config.yaml
hidden_act: "geglu"
norm: "rmsnorm"
norm_eps: 1e-05
positions: "learned+rope"
rope_fraction: 1.0
qk_norm: false
attn_scale: 0.177
bias: "none"
init: "orth"
init_std_down: 0.00513
learning_rate: 0.0049
beta1: 0.93
schedule: "cos"
final_lr_fraction: 0.0
train_tokens: 80730000
Each number is 200 + 30 x the weight over its row's rms, rounded and kept within 0 to 999. Layers, rows and columns count from 0. The size before them is the row's rms in percent of the matrix's.

# up: layer 5 MLP up, 448x128, rms 0.117, rows 202-219, columns 0-127
# down: layer 5 MLP down (transposed), 448x128, rms 0.0854, rows 202-219, columns 0-127
# gate: layer 5 MLP gate, 448x128, rms 0.115, rows 203-220, columns 0-127
up202,097,190,187,215,159,176,212,152,211,204,169,247,215,216,221,137,184,177,241,154,211,242,205,258,192,179,197,237,233,217,224,225,166,209,239,216,188,269,190,178,199,161,219,240,216,209,178,209,212,221,158,169,199,184,142,242,146,202,155,196,180,167,125,194,218,194,224,152,182,238,179,192,205,258,218,202,188,182,221,220,167,207,199,242,207,218,226,154,169,160,188,170,207,200,187,212,164,128,185,181,202,182,135,219,203,194,183,195,193,199,150,160,249,202,158,189,192,235,157,255,229,191,219,189,232,248,179,211,168
down202,089,210,186,205,164,227,240,207,201,195,146,241,140,239,217,184,151,224,163,190,227,229,168,133,190,204,227,125,225,182,236,199,218,203,206,198,194,213,147,225,188,182,230,198,204,144,149,216,220,230,228,201,219,191,182,197,243,244,189,149,211,211,207,147,183,175,206,174,183,180,189,189,158,164,195,177,161,206,189,203,193,169,148,190,207,181,240,221,245,270,207,197,171,254,174,193,255,257,214,268,199,221,258,219,224,227,200,214,172,195,196,196,211,235,207,255,262,177,206,224,215,222,167,188,180,169,213,201,177
gate203,113,141,191,200,222,137,182,198,192,218,212,208,186,235,208,228,184,204,194,226,248,191,244,187,160,192,158,179,178,207,212,223,195,215,202,195,244,170,211,156,195,204,188,211,242,247,132,156,216,238,182,214,182,176,144,170,189,162,201,234,202,168,250,179,174,193,186,247,168,161,228,172,228,250,204,207,197,183,227,227,232,165,220,175,200,180,154,209,238,197,236,227,238,234,217,176,243,224,155,197,219,199,230,188,157,174,260,186,237,151,226,201,210,238,125,244,202,255,236,223,215,263,170,196,204,159,217,225,181
up203,117,194,227,198,245,145,161,224,261,194,224,202,189,256,207,202,215,165,237,190,208,155,202,177,195,151,200,164,212,184,215,217,190,258,165,176,160,173,154,160,186,152,225,183,232,270,214,229,200,202,184,250,189,191,243,217,187,202,199,210,228,188,176,189,154,183,139,196,175,219,233,165,185,162,204,220,197,163,196,196,221,192,254,192,228,257,264,144,236,146,160,219,190,188,226,158,246,178,186,228,217,220,180,178,193,147,240,181,227,159,204,221,180,204,192,186,219,172,252,187,199,188,250,172,196,195,251,170,195
down203,104,197,196,174,250,168,180,166,194,205,132,209,206,194,200,191,166,250,175,190,239,222,168,175,186,150,218,199,183,224,227,180,271,205,198,191,157,206,209,208,186,215,178,171,219,227,166,148,179,182,170,174,193,260,213,125,150,111,217,240,194,171,226,186,140,155,169,199,193,211,230,215,251,185,238,215,192,232,212,191,222,213,183,174,203,143,180,220,195,170,224,213,251,217,193,259,183,187,213,170,226,221,187,226,179,237,204,222,213,164,241,179,218,199,144,202,139,166,224,190,205,239,179,184,147,204,181,226,203
gate204,093,175,238,160,260,179,222,196,182,194,193,170,200,197,216,199,229,238,222,181,184,174,155,178,217,166,180,185,189,191,191,156,226,219,205,168,180,251,204,178,156,225,209,192,178,211,186,212,205,249,231,170,220,180,224,226,247,253,226,180,171,253,185,186,223,232,265,176,212,173,175,217,176,185,217,160,201,225,271,163,207,149,188,211,220,178,155,200,269,200,159,256,180,198,177,198,201,153,232,176,239,167,230,186,229,211,154,198,204,230,175,254,196,261,192,148,160,193,199,151,225,185,223,172,217,265,244,201,214
up204,086,184,217,209,204,179,150,231,162,211,234,213,196,201,229,155,226,192,234,190,198,179,177,212,134,187,205,200,233,228,202,166,237,195,204,198,165,219,198,183,193,222,214,230,193,182,223,257,204,227,175,162,189,174,173,230,229,197,246,209,180,200,177,207,215,197,267,218,181,196,165,193,195,204,189,168,136,201,227,151,238,140,218,202,216,209,219,196,216,199,189,182,190,219,148,205,215,202,220,234,224,198,167,163,215,200,107,173,191,261,231,176,195,204,165,192,140,176,201,147,121,179,232,199,258,163,288,249,186
down204,117,227,128,230,179,227,198,208,183,223,234,165,223,182,221,170,186,202,243,195,220,216,213,215,176,184,241,205,284,196,214,219,181,173,218,182,186,205,157,204,227,159,184,251,223,173,206,172,179,246,176,210,243,220,165,201,173,148,264,200,168,195,171,209,213,166,173,163,163,225,191,201,194,140,194,239,206,175,212,243,179,229,219,238,151,197,233,177,183,203,238,247,203,208,212,220,187,235,189,290,173,152,172,179,152,202,208,138,218,195,237,141,170,175,186,213,180,239,188,228,193,158,215,208,196,161,217,238,217
gate205,111,171,182,181,202,244,190,181,218,149,217,178,160,205,182,228,200,197,207,232,189,227,210,171,205,169,184,230,255,166,208,189,183,204,238,179,221,206,190,161,162,257,196,109,185,178,168,203,198,199,221,149,224,210,237,213,189,189,207,138,215,211,208,179,214,183,165,183,186,152,177,248,247,167,159,170,256,197,230,202,269,177,169,265,205,220,194,202,230,235,225,221,227,188,172,181,193,166,189,182,218,197,266,226,224,235,275,165,228,215,248,261,213,205,207,164,200,197,206,202,204,259,207,223,198,213,167,244,230
up205,117,212,213,201,183,195,198,227,151,231,232,185,227,207,171,228,227,244,155,254,233,219,209,179,170,180,181,256,262,165,210,184,206,186,260,242,228,162,229,190,202,221,208,156,182,186,165,249,226,165,230,236,192,228,214,221,149,197,200,169,130,162,236,208,243,190,171,211,195,153,215,215,199,175,191,163,183,162,170,225,209,214,240,189,227,155,205,166,217,200,236,205,209,190,222,216,225,236,228,206,207,153,215,221,227,219,160,149,193,267,189,153,219,260,193,246,187,222,143,187,220,191,191,254,248,197,166,207,178
down205,098,185,229,203,241,180,186,207,163,199,211,199,229,205,242,204,180,201,214,180,207,201,167,215,242,217,181,184,175,235,206,162,169,195,153,136,179,187,183,190,216,155,178,214,181,210,200,238,200,249,213,182,210,232,193,155,175,166,197,245,184,194,186,197,131,264,199,208,167,202,184,177,176,236,218,199,193,194,240,228,213,172,199,218,227,245,170,256,209,209,155,195,173,222,211,133,257,214,218,149,179,258,156,152,154,162,127,226,241,236,180,186,199,156,214,257,231,190,170,200,197,214,162,174,180,122,206,196,176
gate206,090,139,208,194,209,122,154,211,209,170,193,197,174,186,223,188,200,163,219,149,150,179,210,182,199,157,178,181,217,163,214,159,206,219,195,221,164,199,224,184,216,220,215,216,150,227,203,169,215,194,213,188,224,222,174,179,187,265,251,197,233,231,255,237,217,166,170,183,211,210,191,199,159,216,208,204,279,252,256,195,254,155,209,179,177,241,161,192,211,252,198,215,241,169,140,198,210,188,188,242,205,236,240,217,194,234,246,242,252,177,172,212,210,201,210,172,176,213,201,168,172,224,219,223,204,250,253,229,224
up206,091,127,211,213,180,166,162,198,208,133,246,227,179,213,195,177,188,182,200,181,194,192,167,162,203,195,210,179,213,160,177,155,187,235,221,233,167,255,152,204,198,225,217,222,190,227,221,233,205,231,207,194,166,211,159,194,174,218,248,205,222,182,196,182,231,173,205,210,208,252,162,195,198,221,177,221,212,199,199,260,225,163,219,203,188,200,188,145,181,269,191,237,203,213,116,167,208,231,180,232,155,257,244,197,196,272,234,226,245,203,163,157,228,186,190,179,190,181,216,218,139,241,182,227,194,199,198,261,236
down206,101,206,227,226,224,278,209,200,198,220,212,262,209,207,192,259,166,211,155,170,197,194,197,221,190,218,238,229,226,156,182,242,161,209,231,211,261,214,157,235,181,222,220,190,230,219,231,180,270,165,248,213,197,204,175,243,173,183,206,193,184,198,98,161,238,190,194,191,178,253,191,192,192,157,184,183,186,201,181,217,184,180,208,174,266,159,193,189,248,206,206,237,215,218,229,166,236,214,200,197,174,202,212,221,185,197,200,201,110,207,227,219,177,176,197,218,197,174,207,230,194,194,196,178,118,189,168,253,191
gate207,103,157,198,233,162,240,161,207,224,169,244,173,170,223,260,205,141,226,145,171,194,228,222,213,183,216,156,171,159,195,243,221,143,223,191,196,196,147,214,175,223,152,226,231,203,190,238,191,142,280,155,179,204,200,161,213,233,208,203,212,199,239,198,191,210,209,201,222,197,196,177,192,193,211,237,170,166,168,128,201,153,220,220,218,190,144,156,225,145,159,232,193,229,174,194,222,162,187,225,237,187,174,237,181,186,175,228,185,196,172,137,194,243,185,158,229,175,239,177,190,213,211,189,214,213,204,241,215,192
up207,110,182,207,198,215,201,228,170,221,248,218,179,191,198,214,168,225,248,235,232,229,203,220,200,221,164,221,161,203,191,209,175,193,207,194,145,206,222,205,228,213,224,223,228,187,190,200,161,175,199,133,182,252,201,175,148,135,279,264,177,226,176,209,178,187,199,150,228,214,198,193,200,206,181,181,204,214,212,181,224,229,176,193,171,212,233,223,217,177,271,235,220,198,247,233,207,162,171,221,228,151,246,121,237,156,218,184,232,140,218,238,198,200,184,135,226,192,204,155,199,204,161,183,224,168,253,166,217,209
down207,106,230,202,202,227,171,236,158,222,193,226,195,219,168,228,254,172,184,198,183,183,180,242,203,201,214,128,209,212,192,170,200,189,217,174,185,200,167,194,168,212,166,178,186,172,178,233,224,212,205,188,169,182,187,199,182,238,168,178,218,201,193,186,244,218,183,232,166,244,207,245,228,138,130,181,209,230,225,256,214,184,245,193,265,250,173,127,148,188,217,168,253,190,167,198,236,231,271,202,220,204,155,194,189,200,141,212,230,239,154,143,154,157,215,218,201,217,214,213,173,220,181,189,189,204,161,221,241,198
gate208,113,251,230,174,166,226,184,224,153,248,204,163,157,218,260,225,179,178,169,181,222,172,226,208,214,205,245,215,195,239,184,252,215,194,188,185,198,209,213,179,232,132,236,223,234,242,220,251,198,212,177,157,196,165,182,132,157,170,182,182,190,171,215,177,198,202,232,194,163,210,259,227,230,222,233,138,205,275,217,180,149,160,144,197,190,218,210,185,233,206,176,213,171,202,246,233,220,218,284,197,207,217,189,209,182,224,179,154,163,170,158,200,154,214,180,195,198,172,209,208,208,192,176,192,190,181,205,171,162
up208,126,189,166,213,216,164,212,232,159,233,227,201,201,228,277,227,160,197,202,195,175,195,209,232,189,216,197,241,149,190,210,246,179,200,204,179,241,172,161,219,170,159,190,258,198,195,203,238,211,199,200,234,189,197,144,204,227,237,233,240,214,167,157,173,143,203,198,210,238,202,177,199,134,186,255,206,208,207,191,173,236,164,185,213,250,243,168,188,246,198,161,202,219,214,226,222,177,238,238,250,148,164,209,219,183,209,160,140,178,256,239,212,219,211,211,242,187,203,227,155,183,259,196,176,218,162,231,219,243
down208,114,191,255,150,194,207,190,194,192,176,134,217,224,174,220,193,203,223,199,204,199,180,225,211,229,229,182,155,177,239,182,205,189,219,174,166,220,287,218,168,244,195,233,248,220,204,222,156,202,153,165,190,165,155,248,196,168,185,163,173,204,244,205,272,277,193,174,206,216,183,186,237,263,239,183,185,255,197,193,213,237,200,157,242,172,211,187,225,233,214,190,208,193,212,157,218,185,197,214,145,223,217,207,225,193,184,189,211,185,163,160,163,144,185,158,171,210,192,177,219,226,127,221,242,226,190,209,190,211
gate209,035,160,193,139,206,152,242,207,256,189,102,191,204,184,193,189,194,202,228,185,202,183,246,199,276,169,242,231,210,216,218,204,197,179,231,216,192,177,181,195,203,197,241,215,195,238,218,186,222,164,200,162,203,204,205,163,150,194,164,170,207,174,219,191,242,201,206,147,250,137,193,169,235,212,226,214,227,217,229,224,212,186,198,180,185,180,162,180,197,191,183,197,204,186,171,212,271,171,186,224,196,168,206,237,230,213,256,264,152,224,201,183,212,254,205,256,181,244,228,237,216,260,171,199,200,179,245,166,229
up209,039,211,236,235,205,179,194,209,211,226,171,212,200,225,225,181,148,220,174,227,222,150,206,216,195,203,221,127,200,216,195,138,235,201,177,189,222,188,237,192,130,187,154,216,200,165,223,166,205,189,236,122,243,240,205,210,149,250,217,261,185,211,185,198,200,202,213,205,164,256,200,150,213,247,169,242,238,183,224,212,155,236,193,238,190,143,182,182,229,206,211,215,192,204,200,179,181,222,158,202,205,231,155,205,173,197,175,204,201,225,145,215,177,195,156,220,199,257,256,204,122,192,216,200,215,204,198,259,204
down209,030,249,157,268,197,168,184,250,175,192,150,248,190,193,183,184,193,208,223,179,203,188,182,161,146,184,224,204,260,222,233,245,230,188,158,194,207,204,195,207,222,234,220,233,184,162,216,195,229,217,205,216,195,185,178,204,178,241,182,238,243,235,167,236,159,250,187,225,220,211,213,142,214,203,210,233,207,175,219,202,183,233,211,129,208,193,193,238,179,222,280,179,190,240,173,258,170,235,235,168,192,206,192,236,177,198,237,128,231,213,174,230,216,164,173,217,231,230,221,229,180,209,236,246,202,250,165,196,181
gate210,101,246,210,192,243,229,212,220,224,190,190,216,239,189,183,195,201,157,171,229,175,194,223,192,178,260,186,241,212,183,168,200,242,267,221,217,267,210,225,165,223,144,159,191,224,159,193,170,247,248,197,175,207,220,198,175,196,153,124,254,192,198,200,184,203,218,194,185,195,134,217,223,153,170,196,246,182,181,240,219,159,185,195,198,206,196,157,172,234,211,188,214,232,202,181,222,194,200,213,204,181,173,223,247,214,236,223,172,154,222,131,169,174,195,208,199,154,218,183,222,188,275,172,166,211,186,211,276,208
up210,106,176,200,227,235,184,160,148,210,177,168,207,183,216,164,195,220,121,178,211,171,218,253,238,188,218,167,218,205,209,198,200,211,254,162,197,218,180,160,180,205,195,161,196,237,248,179,189,214,261,198,217,141,211,202,192,245,202,148,230,177,162,254,181,213,181,192,213,195,205,161,158,215,224,212,237,183,217,215,189,192,178,174,223,183,162,256,233,259,173,144,157,235,261,201,209,183,199,178,180,220,181,224,225,227,166,221,160,169,201,145,240,168,191,199,177,152,186,167,201,203,216,210,152,153,235,205,238,142
down210,095,179,174,176,176,228,237,234,155,155,252,187,213,193,188,235,192,228,238,173,208,168,158,179,229,196,237,159,190,208,250,208,247,179,191,188,192,223,208,221,177,224,218,207,182,176,236,227,208,180,187,200,198,205,236,242,186,209,262,171,205,255,183,184,207,178,230,196,200,242,213,205,203,241,187,172,241,206,189,188,175,128,188,161,225,256,154,202,207,225,236,200,207,140,256,205,217,207,224,232,187,198,152,183,225,234,199,234,259,172,258,202,179,199,205,202,237,206,201,161,245,170,213,202,228,236,172,88,211
gate211,099,167,217,183,229,191,250,243,251,205,225,232,216,184,190,238,104,254,152,234,201,200,187,144,224,179,158,212,199,166,197,222,222,236,218,156,241,154,166,208,232,184,202,198,201,189,143,188,118,190,229,230,178,178,216,230,243,225,233,226,172,207,199,217,196,202,160,208,234,167,135,203,209,175,223,165,216,193,178,181,227,217,190,193,221,172,176,187,166,209,217,192,179,226,184,235,146,220,187,147,234,227,243,209,250,252,218,160,235,169,194,188,201,157,197,158,227,160,236,227,209,196,196,198,184,220,197,178,220
up211,087,185,208,233,194,186,176,211,201,235,189,225,211,180,191,202,171,196,183,202,234,229,113,181,209,221,176,271,245,234,162,158,181,175,221,262,212,216,145,225,223,181,185,206,186,219,191,231,236,200,186,163,202,186,200,166,208,207,189,163,250,200,145,163,192,237,183,190,192,173,172,167,217,204,222,224,164,150,201,174,236,252,205,166,190,205,171,229,197,273,179,191,236,219,166,232,257,165,177,172,191,247,232,212,177,194,252,199,177,205,202,205,218,176,224,164,226,284,224,203,252,223,209,239,159,211,158,207,150
down211,095,232,205,249,215,187,190,175,186,216,225,183,233,162,249,267,176,192,177,213,225,168,164,215,208,254,220,201,218,242,222,176,204,247,201,236,215,216,205,216,193,240,167,230,233,219,152,176,225,156,189,177,205,258,199,203,164,190,158,196,275,216,141,199,162,210,166,197,194,193,183,169,170,221,185,225,216,198,196,213,182,163,206,226,158,210,201,188,166,214,241,211,195,138,187,185,188,159,235,249,160,214,180,195,199,220,267,211,193,242,205,205,207,154,288,167,181,142,178,175,200,199,265,160,225,194,232,227,199
gate212,115,200,202,169,264,155,233,158,209,197,228,203,200,228,233,197,168,208,144,224,213,242,189,164,192,195,203,153,232,175,222,188,234,189,215,182,180,131,239,192,189,154,192,224,188,187,165,184,229,215,197,225,226,169,252,182,164,231,234,202,170,238,194,214,139,260,181,196,235,220,226,194,215,235,209,176,202,194,241,273,225,232,204,216,177,206,257,155,213,236,218,199,215,179,204,170,244,211,159,238,240,241,163,188,187,219,226,173,172,235,209,202,278,190,155,241,162,234,207,186,179,203,201,189,235,206,148,237,164
up212,122,224,188,222,175,233,209,246,176,184,222,190,206,159,169,193,215,166,208,185,150,171,202,200,212,251,175,239,184,208,194,240,175,188,198,218,187,263,187,207,189,200,197,205,216,174,186,245,185,182,153,204,195,199,163,223,264,181,215,196,241,238,226,182,260,152,265,176,143,193,215,250,187,179,198,220,159,218,220,178,151,205,178,199,203,216,154,223,187,178,254,209,227,215,225,224,172,187,209,133,190,170,250,186,231,137,163,225,204,215,204,245,146,166,258,148,238,211,228,175,185,213,177,235,217,177,262,199,239
down212,143,175,206,192,179,215,179,202,176,232,250,227,175,197,213,197,173,223,190,189,213,213,180,213,212,252,199,200,222,187,188,209,183,160,228,213,170,197,182,192,213,158,164,200,165,148,168,183,195,167,266,221,216,150,204,301,242,200,203,195,213,256,184,196,249,179,256,183,164,220,232,236,177,183,240,213,212,168,213,217,225,182,223,142,116,166,198,219,165,196,189,205,193,190,219,203,172,198,235,163,210,203,205,151,198,218,247,134,204,217,180,243,170,189,183,184,256,204,163,161,159,160,220,243,164,197,229,174,140
gate213,109,227,196,247,163,213,216,209,202,172,217,206,186,234,217,209,237,209,238,200,178,238,202,224,191,150,237,215,205,183,193,200,260,205,187,163,196,236,203,146,211,174,211,249,191,218,177,254,169,111,225,224,220,177,184,200,164,159,230,119,186,216,180,235,195,255,169,206,178,194,154,201,209,191,231,163,205,170,213,163,185,176,216,200,174,240,196,205,203,138,150,273,147,157,244,178,202,188,174,174,238,215,201,220,211,224,191,166,153,244,169,178,251,215,158,191,178,191,194,238,174,213,206,231,235,225,180,159,204
up213,110,171,189,255,210,237,169,186,226,209,252,210,161,228,226,147,200,212,174,195,164,227,208,205,171,222,159,243,206,164,193,162,162,212,193,158,206,191,220,204,187,186,223,150,253,171,239,174,168,199,221,180,265,192,170,194,185,147,196,220,190,190,242,169,197,176,177,210,173,191,191,191,194,122,182,199,184,194,187,171,264,165,175,258,195,179,184,116,165,201,239,222,171,238,220,155,197,185,235,181,216,200,230,224,223,156,218,228,242,193,219,173,232,209,229,177,236,165,168,209,137,206,253,159,173,221,170,208,212
down213,104,211,189,176,183,197,214,215,219,187,227,163,188,154,213,246,209,145,201,157,197,167,189,195,199,166,200,252,213,220,235,252,173,197,228,242,187,172,211,219,224,176,182,239,150,161,218,239,217,174,190,170,185,189,209,167,252,227,224,204,170,197,176,184,152,214,206,166,196,161,216,211,156,203,181,203,216,205,177,199,152,184,185,160,242,196,223,206,213,168,160,154,221,209,179,226,191,198,245,193,210,219,126,143,172,260,249,175,222,211,170,216,135,174,198,186,158,181,203,149,279,182,205,250,276,164,199,176,201
gate214,110,160,226,172,188,212,182,163,175,205,191,174,211,166,246,164,189,132,190,189,228,195,191,209,171,172,147,233,195,250,176,174,147,174,193,236,207,194,202,162,154,175,165,240,261,228,207,176,170,205,177,151,197,194,105,240,213,203,194,200,233,164,213,167,201,169,186,170,237,216,211,227,230,224,179,271,186,225,186,244,189,193,156,207,228,148,185,218,188,162,238,190,166,256,202,190,172,219,187,204,241,142,241,235,176,220,224,162,183,243,157,211,200,206,223,205,202,190,203,138,182,202,209,180,238,215,241,209,205
up214,128,213,197,190,168,182,206,175,182,151,186,153,150,236,226,234,155,163,197,183,252,163,220,207,192,147,189,207,168,196,253,210,178,208,208,153,236,213,185,157,171,194,154,144,237,225,180,142,276,238,246,152,198,254,197,207,165,158,162,249,210,213,189,192,168,148,197,206,250,198,236,182,230,241,182,237,173,216,201,224,146,207,212,205,254,214,156,191,225,246,222,208,183,197,145,215,201,206,205,226,214,205,210,214,155,217,189,153,225,205,183,230,182,194,201,248,218,194,253,162,188,193,186,192,181,206,170,212,163
down214,107,203,187,195,224,245,182,245,211,217,217,261,207,208,195,226,234,187,224,255,165,175,213,234,228,225,251,197,226,184,227,202,236,202,172,204,149,216,236,216,276,219,269,250,171,191,220,217,195,211,212,211,198,154,222,160,167,240,219,138,198,275,226,234,212,242,232,211,214,186,169,187,198,221,184,195,219,206,168,199,217,145,220,233,156,228,222,229,215,213,175,223,227,208,196,238,217,199,221,210,179,199,176,178,268,223,161,244,257,215,172,171,159,223,198,200,233,203,161,241,209,187,241,185,219,184,201,197,277
gate215,105,106,159,212,192,203,178,226,199,202,204,155,196,209,166,189,203,180,184,210,204,244,166,258,165,201,164,161,179,241,236,258,196,255,172,190,231,189,154,150,184,176,216,190,208,193,201,235,195,263,209,210,154,222,243,223,232,164,162,233,252,228,218,132,188,204,184,200,192,191,188,196,206,214,179,223,183,186,239,204,205,213,214,221,232,220,147,177,211,176,203,200,242,236,192,190,211,170,175,222,231,176,188,204,143,216,182,232,221,167,239,154,138,229,183,197,155,270,174,223,219,184,166,162,198,206,148,209,226
up215,108,220,147,190,201,217,187,247,185,194,223,205,190,169,181,221,240,257,180,236,200,136,163,160,152,227,165,210,243,235,220,236,203,183,199,190,178,160,184,208,187,191,174,198,209,313,206,232,195,207,198,226,271,218,181,200,257,182,216,236,181,197,199,190,198,184,200,233,206,208,234,188,215,167,203,214,200,239,194,204,249,240,243,225,132,188,219,171,195,230,157,170,206,288,224,155,225,192,237,231,175,206,196,203,170,188,180,225,141,145,163,246,192,203,226,224,180,196,192,188,161,214,202,237,203,177,202,223,195
down215,098,200,239,225,171,198,159,169,166,211,260,207,215,148,172,227,160,204,201,152,239,177,191,230,173,157,219,214,187,234,179,242,234,224,180,207,242,166,199,185,226,167,274,198,214,152,223,227,176,186,199,155,225,171,258,186,210,193,204,237,181,213,225,172,177,222,188,231,261,211,175,223,178,222,176,206,221,148,239,217,163,227,141,196,244,201,154,251,187,203,221,176,196,204,246,205,143,217,159,191,208,204,171,214,189,216,260,165,195,175,213,182,225,153,182,177,171,257,189,169,209,209,142,148,224,227,177,202,201
gate216,102,235,252,198,184,199,199,174,206,207,258,158,148,238,229,218,198,190,208,184,180,204,233,256,225,105,216,188,181,195,192,238,227,247,156,215,156,236,223,198,197,222,196,229,257,219,220,257,205,241,176,174,166,206,175,211,167,197,164,217,180,184,148,197,177,201,278,212,193,183,207,200,198,172,210,236,180,194,166,254,141,225,177,239,187,179,217,246,204,186,219,213,159,193,176,222,182,137,216,182,249,215,202,178,208,194,219,217,228,245,209,201,175,169,192,238,210,173,268,192,219,240,235,191,217,226,236,242,221
up216,111,176,229,238,202,174,196,219,222,188,207,217,177,188,179,215,163,213,228,203,182,188,162,168,210,121,203,238,231,232,187,217,251,212,188,153,188,159,194,155,192,248,141,136,231,164,190,211,191,241,165,183,161,233,192,228,207,207,155,172,207,215,178,212,255,244,198,205,213,212,258,208,193,300,212,226,203,195,207,206,186,198,229,140,212,198,200,203,176,232,233,192,184,180,138,202,219,227,192,143,194,218,149,193,198,229,199,162,248,241,232,219,212,205,234,196,211,206,143,214,243,230,240,236,171,177,218,240,228
down216,099,198,182,213,196,190,213,173,197,223,215,134,210,177,249,195,235,216,159,228,211,202,245,202,215,206,222,146,204,187,202,214,211,180,183,199,203,254,202,193,204,184,220,294,180,234,192,139,182,216,249,189,221,199,209,158,207,229,173,201,217,229,216,242,173,165,256,189,174,154,177,218,180,148,237,184,232,221,213,214,194,231,204,201,178,177,212,155,204,174,221,116,204,183,226,251,219,214,224,236,236,184,212,235,159,203,181,267,191,232,177,184,179,205,156,206,244,98,252,194,226,185,201,197,201,213,163,175,169
gate217,101,180,132,162,170,192,164,241,213,225,233,201,204,148,291,220,177,157,275,215,241,225,196,196,242,156,209,189,190,179,214,228,219,227,224,207,183,199,201,176,128,205,189,213,195,150,177,204,200,233,206,216,215,185,229,223,247,164,144,239,230,223,189,244,158,175,219,196,225,219,183,206,201,216,224,198,181,168,226,204,198,220,239,156,150,197,200,205,151,237,135,214,225,174,163,233,227,218,194,162,170,163,211,223,196,136,200,227,181,184,191,197,220,195,157,167,217,237,230,202,150,183,245,206,167,199,225,201,172
up217,072,222,209,230,215,181,196,184,168,226,223,190,209,281,132,197,182,188,150,228,194,209,244,223,170,244,183,181,191,254,245,177,155,191,234,174,238,188,194,227,251,274,215,198,215,213,202,204,205,204,187,179,190,217,147,221,159,270,238,173,168,194,192,163,184,198,173,213,222,203,229,218,186,197,192,159,221,224,204,182,205,160,175,213,222,195,219,141,255,151,194,184,171,240,236,205,186,217,209,248,209,218,227,162,220,250,261,170,171,229,228,207,185,150,239,227,178,202,157,159,262,222,171,184,222,223,192,186,207
down217,097,236,171,203,176,165,201,202,195,221,202,187,245,169,237,140,143,174,219,217,212,218,210,158,186,186,194,167,156,234,242,226,219,182,242,222,157,215,244,168,117,229,182,209,230,132,217,227,213,175,211,183,213,198,213,227,233,153,154,238,210,180,209,218,211,163,219,168,219,205,170,239,210,195,225,245,184,164,241,206,178,197,169,187,131,203,208,225,234,187,216,220,205,208,206,233,258,196,165,236,210,222,235,236,246,169,204,217,159,142,152,238,194,207,181,185,247,221,202,232,173,157,194,193,145,175,211,198,155
gate218,091,218,240,145,236,216,190,224,188,153,189,176,246,250,174,180,169,238,192,174,266,218,175,175,156,231,205,208,204,261,177,230,223,206,174,206,152,197,219,190,188,214,198,142,179,274,165,158,195,175,223,177,220,221,232,236,209,179,199,196,189,196,211,176,187,214,172,164,216,215,169,212,245,206,167,151,175,184,238,223,210,207,227,182,189,207,225,230,218,121,174,240,219,190,228,128,188,187,209,206,248,234,155,200,166,210,163,192,169,248,217,204,222,212,246,160,206,187,130,161,233,194,245,215,188,197,186,225,166
up218,098,151,213,186,213,184,166,220,194,204,236,226,211,193,204,204,191,203,162,206,258,211,245,191,229,174,262,231,222,222,207,216,141,151,246,233,205,155,193,260,155,288,163,175,161,174,188,166,217,240,159,201,213,230,199,204,174,250,231,125,206,159,192,205,180,197,206,195,185,175,166,252,250,181,199,182,231,173,152,186,218,200,192,212,207,208,195,207,220,148,198,260,192,190,199,199,224,231,219,157,179,240,183,222,187,197,169,156,198,199,209,250,193,180,206,216,224,235,272,215,210,151,212,181,243,218,213,170,173
down218,095,177,126,237,223,168,196,180,179,223,258,185,144,218,182,228,226,192,194,208,190,179,175,133,171,187,199,133,209,190,229,140,225,167,220,164,208,192,165,180,166,178,142,236,212,181,190,208,202,206,235,173,222,185,228,228,237,183,195,252,175,192,291,179,171,185,168,175,208,219,182,210,169,180,242,236,237,133,190,226,174,198,186,202,191,200,125,216,251,182,231,175,205,221,249,238,171,175,214,198,192,160,182,199,188,225,203,206,155,207,232,208,220,151,197,223,156,216,191,209,175,222,248,189,204,202,196,250,189
gate219,106,164,225,238,215,123,183,150,210,168,224,194,184,177,134,225,201,174,262,152,164,168,184,228,179,201,211,229,164,209,161,209,168,174,192,140,229,206,219,162,231,199,183,196,188,141,205,168,169,200,194,198,200,216,221,285,134,203,205,129,213,176,205,172,208,178,191,169,201,227,191,227,238,208,204,204,202,169,196,238,198,149,203,228,198,221,177,214,231,172,175,194,209,222,168,220,174,164,242,177,188,207,165,159,184,151,248,166,197,148,245,170,242,214,165,187,173,216,206,191,255,223,242,169,218,187,193,198,215
up219,104,172,182,183,241,225,175,199,160,172,198,213,162,210,188,182,226,139,200,168,196,236,223,195,215,259,153,228,181,227,178,195,194,202,187,167,169,179,215,202,215,157,187,194,177,173,186,174,124,196,166,146,204,254,152,182,183,118,202,215,159,212,240,178,226,151,206,190,197,155,225,157,222,185,180,185,187,177,210,167,247,217,179,221,227,183,206,224,190,236,239,201,179,237,147,226,168,153,226,182,182,215,129,200,185,174,214,163,233,197,242,203,235,204,229,201,222,133,249,165,206,208,229,201,229,135,198,184,172
down219,105,218,220,193,238,184,200,239,257,187,152,200,212,190,199,191,178,234,220,244,193,190,179,236,177,173,151,190,222,195,173,220,283,224,166,236,192,204,203,209,160,187,262,226,282,218,174,230,213,239,143,201,177,219,185,167,232,187,213,196,142,214,194,206,196,193,208,219,230,215,200,197,237,171,226,167,200,217,213,215,164,167,183,176,162,203,148,171,195,150,235,120,247,169,216,185,215,269,182,200,222,192,193,207,166,235,234,227,172,216,157,201,189,177,215,207,208,191,236,161,230,203,177,234,225,208,183,119,161
gate220,075,248,220,196,202,248,282,206,236,194,139,220,174,180,243,140,185,225,206,186,277,174,221,217,181,203,222,196,250,199,230,167,194,213,187,179,163,202,234,246,155,195,243,169,184,210,219,174,170,200,259,196,192,194,177,198,172,204,164,193,169,215,231,201,205,214,168,173,242,187,178,191,208,178,216,205,180,228,221,227,216,187,244,205,216,206,218,174,139,196,138,269,155,163,197,119,197,201,195,204,205,266,189,188,189,173,154,197,149,205,192,202,200,186,210,208,222,216,215,223,131,186,236,185,199,218,201,148,159